config.yaml
n_kv_head: 2
vocab_size: 8192
attn_scale: 0.177
init_std_o: 0.0543
dataset: "wikipedia_en"
Each number is 128 + 24 x the weight over the matrix's rms, rounded and kept within 0 to 255. Layers, rows and columns count from 0. Numbers have three digits each.

# layer 14 MLP up, 512x64, rms 0.191, rows 446-495, columns 0-63
129155144102168181158130138162194116138111143170097145073145146155114103152129161137092155165092095093119147112121131153146139132148082127101111128120116126146109149123135156084082085108094151
137141150117125128149161122129134123080093134091190138123080099107130108106151137142111149133174159126145137132077121179094121123112151128140170120123181123094158127109107099133117118091118090
129159159145150088163124144144126095118096148121121149104130116155093157137164112120112157111130157106169142116136089136178059110112093135163149124149155097103123128138149130109137168086163098
136132124130144141157157118149142136083150139103136176153098101124102142071131116124123154052153113061081096116130137117106098143166150112143157149114146151118109121154120080104094129135164116
131125112137130104137148134092071096125147119167133158116112157124135115117175163100144088130124163175138105133179095084100115121140113132090142103112120114091134099131134068101115123134123098
165137115095124134145139159150125103114125094137101168113135134141142088132079125146116120082138087090166139098113099090137138119136164141126130140118101135173125110118113072092099132178114132
115133108138123187140152153189149126157168130122138109131110077110117126159123139106153103144113129091117166104130106114126137109076161147134155140133169112122152172137129149104095123130111123
116121139113173124118144159117085128118114138126119154089160157123099111127117150164114141172097191134140157147134103115135127117164115131142136152118130149141177178125158161127165132142130155
134171151112136097141126126122121101121103111119119089095150146112095188116152134098108160153123161155124109140137115101128125171136123124121192105091184157140121075098111129116150149124101162
147150164143157154140126107165146122119136125084112139085109166102131093116137135119151132155129095149127158142138143172103146114164100134106108186126134115139108154092142127143153131146135114
100135173124146145158136113141102150098173150097156104152142087153113071120108132115157115114129086128151079133112133185120158126125120125114074107095131122109122119128129145129106113126129162
151097117125106130132138116105097183147095098119093117118139151097119140129125135101140099141116154104109147110158115152136152123147130166117127147120152153074166145151151122148141153156139143
126143150103145120088109186123117147122073186187100130126084127145136173095135119165091131144149101100118116142098140147130139116155117108121120153152126160112116150078126109139138172162133131
109113114096123126127134119110113106089109158147112142145155131145145137133114123100158132174121129087140132126093124101168120115138118119122113097064108161124169135132122162184122166112101160
161139148060107119108104138160126131155122131076073149142109180077112114096120115148155125131153093129163138150128126123157143137131109143123129149098166123112100114119158139091124115121102090
140111154140131115158140118142133098161156151144155123076103084077140163113148121130105098134149108096114142068172098115097169094127161118114134118092124130150132121156136073110139140119134096
112126124138124125119180137138115134171096149157113123113148130137120114129147150115131140089134078087094139113141119112143133156116180130074121175122116121150092098086135168092113132199113145
173127124107172129113080144092116117083150185118130135153101114118113127104106117124121126090111113132156134146123104083124162109118152104088117093116132129134097134152096100127130143126120167
095158126098170169144097078147132051140111138104176114136047194131163112113118097132112131144133111114103136146112130142114152114121183091131133124101103124161111145108132107085133070082127107
125137151121067106168113097126158138146147124114127112116104097139070131122134178115138150094164121135146081136123117183172142140108117160174166139091125123086134109138148116105094094146136119
126177142176156156111155135100114111122122155197135105112098097125152138166140135142149068140110143154105078092134159069126163147145133142117147115136139120123087138121143087074122139127146136
150127149106144159145114160111130144106100141124101107134142137130100142139093149143137111116136118113132145117096108150127149138085168179127113158126132116166143064103161092090092153115117088
053136127101080115132159132156140114111087131142113124100059133130126135097150171104154127104069128133147132151081090104112148132133133117110110140168139128110105152132122109118109132186145115
136132143113165134144144116111124120114108128147197144156150109161160129139122159153115089142120102138157155125111119124127126145141178125124145137120159108125153120142122115155132117089092115
128148161139123165127108100155133070139105144141113143147130143164148076123125105119153142152124133083128120135147173122134113097145117100127090152103125103106084136099175157110118128130137126
173131171091168164161158089122152126160102124150133125128110101106086127145164132130106143154120135124168102146113148137138148111143135134130182109135168087110128140143131131074072138112167112
117131133134124137147107144081113136129164148139093142129174118100158137112099124147139092146143113113163125145112113146093182115148086147112124132136154154122165120122135126091131151099141197
091133116097123124114113130107163122100139111108152094133110084075100071155168111122122103138116149141204129119101109155108148136153128098090125116122159144108163163150119119103105091135133141
137119151148142121097161164132119121157114186126090112088119162089102132090103167133112118124162081128148079120139128165089177088152163133094175126096132159123149093161073131153119126109105121
115185150100151132139178158119092140136128117162134118105139127114144077136068140116110131080097133143169130121058150179149155125166166134113120125135115113144139150138128108123093097128097136
119149120159155148120113090139100112096087119116087088134117142105169159150150145111141107129149112127138140082096162099127118119134128134113128106141142153127140103149112137144098143170108158
137108163150160154102122138138098135086100148138153183129149121133099098106118084137121153162139103134145140102138148108140104135176144143124117121099125131146136118130072143123086130147128088
134117100124070121139080122098104127098161141120117103146127113130124115184154111115127127138159138132096147167149113143139141128112128129128109181101100124081140147116160120150127132133082158
143089168110162132110126129159128110136168075113129099119146140116115120084109132105092167088130106080147123109108091120169115153139140147145120140174130180119113134174143102121084112162125130
093148115109139141167128146131126099107152112114141147142104164141108110102151147136138127135139063129139130147129141143132128181121156149106113145147133137140153099108113158085166126111142110
137163116146104094120175121119168131110115153138132132154144125090110097115125141087184128121117104115129161137120124108084138134117122131102132158148169149103160147089109154113160180143116173
124159183144166134168120160141146108109146104088078104125110142147092107152150134127161171117158105117159133135145153080110110144105116112176130147125169138117108174171136086102094126136109148
136149104158102160090148159144122111116159138128169136086142147103084134117134122113107096130076166124135101116130102112174122131126145140133135141100150129148166158127120173127145092117075152
119134109155123143133153127120147118145149113143164161118166158139115136103123116139065094117170117125142187151096141145145101135115143111112143163104144108125142108146109124146082125098125117
105162182134133122147178159127151098133085130142149141143128124068125094139122117084166091140113133145137115122156143135117128135116142115146138156171145108105145143112135152135132113097090108
116107133134110133119105119096094166166131086108129128117157199128120116112145146133107057126120120137155149130101129131150126130142104145118117144108109152126117134104128130150097137177134136
109116091121115115132162105141106081146092148141143120095119164101153171141140094163080129139137115064115118099148102151102117148143098136176104143140167137131136145119151191099100126137091156
137145117123129143184146095115122160155087129142128128156085145119122142121129131104135124102177090153117133154135105137147135109142144150124156103111144054113157100137138159168120183162145112
152109132094133134160117130091118080104170143176133171168147128090147106117061164121126143125119129133115164126097107104155117114158121148161144154131150124160085100156097142113112110131105161
116103100077165137166129105165153093122130141129148065125126128133120117154079150121131163132099116113127132106112117132139119136124116135141106121100099135127139123096137134092128134113108077
139113131119143125161135162099108150110176136150114162135147103123113158098117151116124156095107099115127116132166131130147115136120130113113108137148163088095126120116160085127122104094159128
151153149146123124127104121059103122144122146116100098141119140127126152151141104111096118105127146097087152135084093093138132141148145095148177103095137107154080131073114117130125106122102107
127167148113133157114110139137164115117137123106113095121111115146116137120135135084079131166140118144159134129137135103132087088117109134100172165143126130121110132081169142099121159178112149
147153071120142103121140180090130091144113113111120133107098116118092145087112183142119126126123122111118113177121101092126139103134121124113125152097114181108163118127109082074102148150159109
166106161078157129166120134085130168148097137120105104101144118097103149149102126147123121161116089162157128099100135111157144124164113118128114128090138148127082082138151101107059101146127132
# layer 14 MLP down (transposed), 512x64, rms 0.041, rows 446-495, columns 0-63
176137128103131202138162137151137082081106122144155122151120138183149129130088111134116152119165139118137087134122123092206200155131148112172130092111165141152152118140145103085152105131119152
149145128162148167123160180105105140104070129189107106147129146102070165142166114142143103099180152122117137113131100130142155161142163170121102121091132135145136122162177126119111131179109130
087121158123101130105088124115143157078144092108107131111123143138110126119140154168120142116138120152099122103155115130152183129132121104111102150135145081088129147097116122141062129106113142
111111093086138152145142106120141117145150081118137129122139157118154176125146131159151140181139182121165102156106103122123087160125086150175134156132099160150133108148158133109128134161152107
139161129138122178157126140156158090138126116113115113124134164103121161103101107113129105122103129100100143115098113160137110115128138142161114148076109132190121120103095149139143147133147093
125143099107128166107137139128117128175116115142096131091119143074136116132155172118108142090118128149108129115136144156132183126130136153138110127105115149102169149164117112115125108147110165
102115078122106121129075161113143136135137147156103134130089146098126138137162061107132156137122137167112132164129194066128090123137115134130153120141140115122113162135157110120122114119150119
155119144153094148117134103124172121128130114116149104149129132124164125141130124091138136151170067113111122097139134143150117124098132168141149112126174109144097098116114128118135164127114148
124156067165103135093091124125110126137165141128126123130106127126102094111054159098139088137116144133147163159108149125131174132120122144133148099144089125159137176130149139135131119149122102
130104113155138168120118125119099096108124169134130138155106141138145093141120130151141101099110138150161154099147128117119124145113148128123128123105136121103117119111074111120090118118144138
117147129138160143113142131103124141092111123128112127147140085127095163119115129136093144121141133138128152111166163097164124134153141107089147121153102164133151117166096149117138150112138096
176104078142118133115153121118154100170166176089130155123110162133118108125092131111138130074115105133132120088135135127115163121134138111141103105108128112114097126157101102115118161086189136
113128074097198142156151123151160095121131107122185120123165102118085090097078122050157144115120113140108121119090154131137132092130108159158126132082104148093151070141124137112111154138116140
125132141172144152149107090136157149155132153076132191160154139109150140113142131120100154081146104138133150111167177148113100109118118152121155105117110140119142157110113104091132107129125105
141145109103129107115099171123160149153111106094073132131113092182148089115148120113149130114076135106172100149117117096169154169133146162155075093077107105110054094142099133155115096138134128
131169099093122145085117118134137106105176167169088125111143073104110081169115096084137106134132113113134130143169101110116175126115150117122106137147113121106070132158133128132151123164140139
162148127090149138109125175159109104182146103111132175147174125163160139156150139109119142131093127146115114151164132096140110094146119124160095114158154160096144135140173112107094113082134135
106137114184148106124107156147104119128133108093149118091127129169145108145117108152107109128102117131135130108125136141138082145131134118147131118136123140133130132097087116111122086109171027
177114124177115102069138137098136236115144108139099154149244032124120134121130167115136136090108149130176125087168121104105083152160052197112116120166145163083171105137110139202127220204127164
118151149092117174110112088125139098135165145074163086075100186152120099116093111112091126131174107159137167163168145105125147145127189174114077126128102107142168105123137142119130142123126122
123106127094116085130124167143118145102137102086103129140172158114125119066075113124113156131145135104131140152129063188129104136149116124122092119095150098143172116156067146183133096093076129
069130129120119059102108138145127176141130108132153151160130110141139104104159128093076133149134148144138139113133139099141112103133133133134160148106118157120156145147082113153123110153124124
168157108112153138136108106131133108143148172147123138120123119170080154151172193081188119068130151156165136126125123078110160131085096128139187148145162145101147137138141120069071158152136115
104132122155110126156089128094124116105142161124109133130113110121115127131089131096139123092115143114102161132111125160137124133114151109103109133076113144118136149123141120105120127122101155
141157123096073104136155134107143072162158135149117115097133136132119085112152108107151183129134082123125171138146125111105159123133122114114133101130136141135146099109140112115086108126150103
153135174108109093143107167083173104143100135144144165167122141097081152138153115186122127128079137134134093131122119128164127120148146126151123108158149135111161175096117088181181170131116079
157106076126124134120116130135118128119107079147127133152117110188120134140163128117133135110091138156147124140151155116188113122186123147162137143118146118132147114142123148126138092139123102
184126093143110183125122144110118125126095145092121158090101134119153145143126155084131091140099138133105120140137087202119120101148113143141113137159117143138130117108162154086139115117117168
137090137117104158101128079155112065172089053144126114126080095175119123093113169149125093107085091108107093145110054104138150170144185105076133134164107112125155098158127119143145102092156077
119083162117111127097091096054117105081157136117125116105126146099153157116122144129157101180131115092099110136161129123128117159118118104123120127114149152097136136115145118134124128161126103
142129133058120129160117132125133126136151122110148163108132115109115119124102114100133150119118141136106116157141092146169132136122099154133127116132116110149149152143141153113159126121134092
112142116153128145134168115104183103130147112135137132113122074123115109136101160126107094086109098111115168094108109141102137137078131172147121176146122161114126115130141110145161145112114096
150126154136161114124171153151110130138116111129152128130106133120114164075102153119100157098115093118180074136127126129113121130106124123131106138116150187162155130133114137075138136142134111
068122137143127147117179151063113161117131120151112089135138125122114129138134136153094121167128163164166098133072112159170110126097136147152103151109136181127129092149106165098104108131126121
120106144175124105088100141126090134128133151150065104125139115104149147115140109143135125148134143108150128141114121121139101114147127134162131144126124110108176117131106110159117126135145138
152112120146105119164154078107146075161121130170165114177119171158166106178115134123104143123151123117143124093164165122119119131109123144102094103145168114081108073135131117081093138103142161
138113148130124104125107133107160118131135125119123146161148139124151164116088119165107127150102119162095139121093117150155126177126077133148114144126112102173099054075093157105126152148180122
123103124152112122156150118078117168115128075147101116115139137117138130125112124116141133150118094117124144159139178098100118111107112141122122144147156114076114103106111107093104165151124121
141116157141116102130116097139124166144096125132094122092116126140115118178140129124153106139092144125100101168140122140145168132154125150148118123146129144152121151126170134098160135121086124
119132140125138144090089077086126152158115125129162125146130135144133114143128165126182138094115123119119116120138144122136095090159163136138125163124165134144111133130094149137105111143082098
162131113107132128148141137149161125123148166119129136113131098129142137139140149130175177107108089127137112154139113139118142120142154117143109095162127098145109139159149148092134144101113094
134110096117168101163148171126124131114105139155123083155125155190145140110132076153115094111114110136105121105139148138153130099095125146127175094123154166136117135126117145165107167093093116
114116146126144097127096144104141086123150097106145108120107140093140123165119136180118123119094163147126121167147149133111133147150125075144098150129101166135092158118137096120115088123102149
097143167114165114187117122133104165161054129160150176158132113111118142141136152144098129155182121109099108116106123172102089127115113146113126109133126132115132137104114100159153105090149128
120148123137143129136137143128098111090136120131118137151147130128143138123109173153143163141122115156159102134149128151139113111091140114110118115113137132182109105142130117150103119124126117
109103152144110140114109169178126122122121109156124081112092143156151103161147131154130111155130152145161127121105139131129144119155130149126146181123138135128129112120106108125167114131117136
143152099140172152144136139101106109159175151152133126120127143096129080139146095141158114139173141149165142097105134165151102161125144137163123135160166121145160129161139115112119157099103174
173116087135135124157173132115148131149138141131163116133094129125129126127111121119131143088127121145114166097143166106143140160114134117124111109127172163183112114141105124115121154110176130
114127198090128108144108154131080141125141110125137118119120090131116079144118091093113111094120110149167173067152102143097100149118171144122163118145145118134145130170156139098145101147156122
115094097169076132139127101110118139080108101116109120149086078146111092117147113126142162100174149123111090132139138165122152137084105089123125115155089105117097136110093165090140120123084162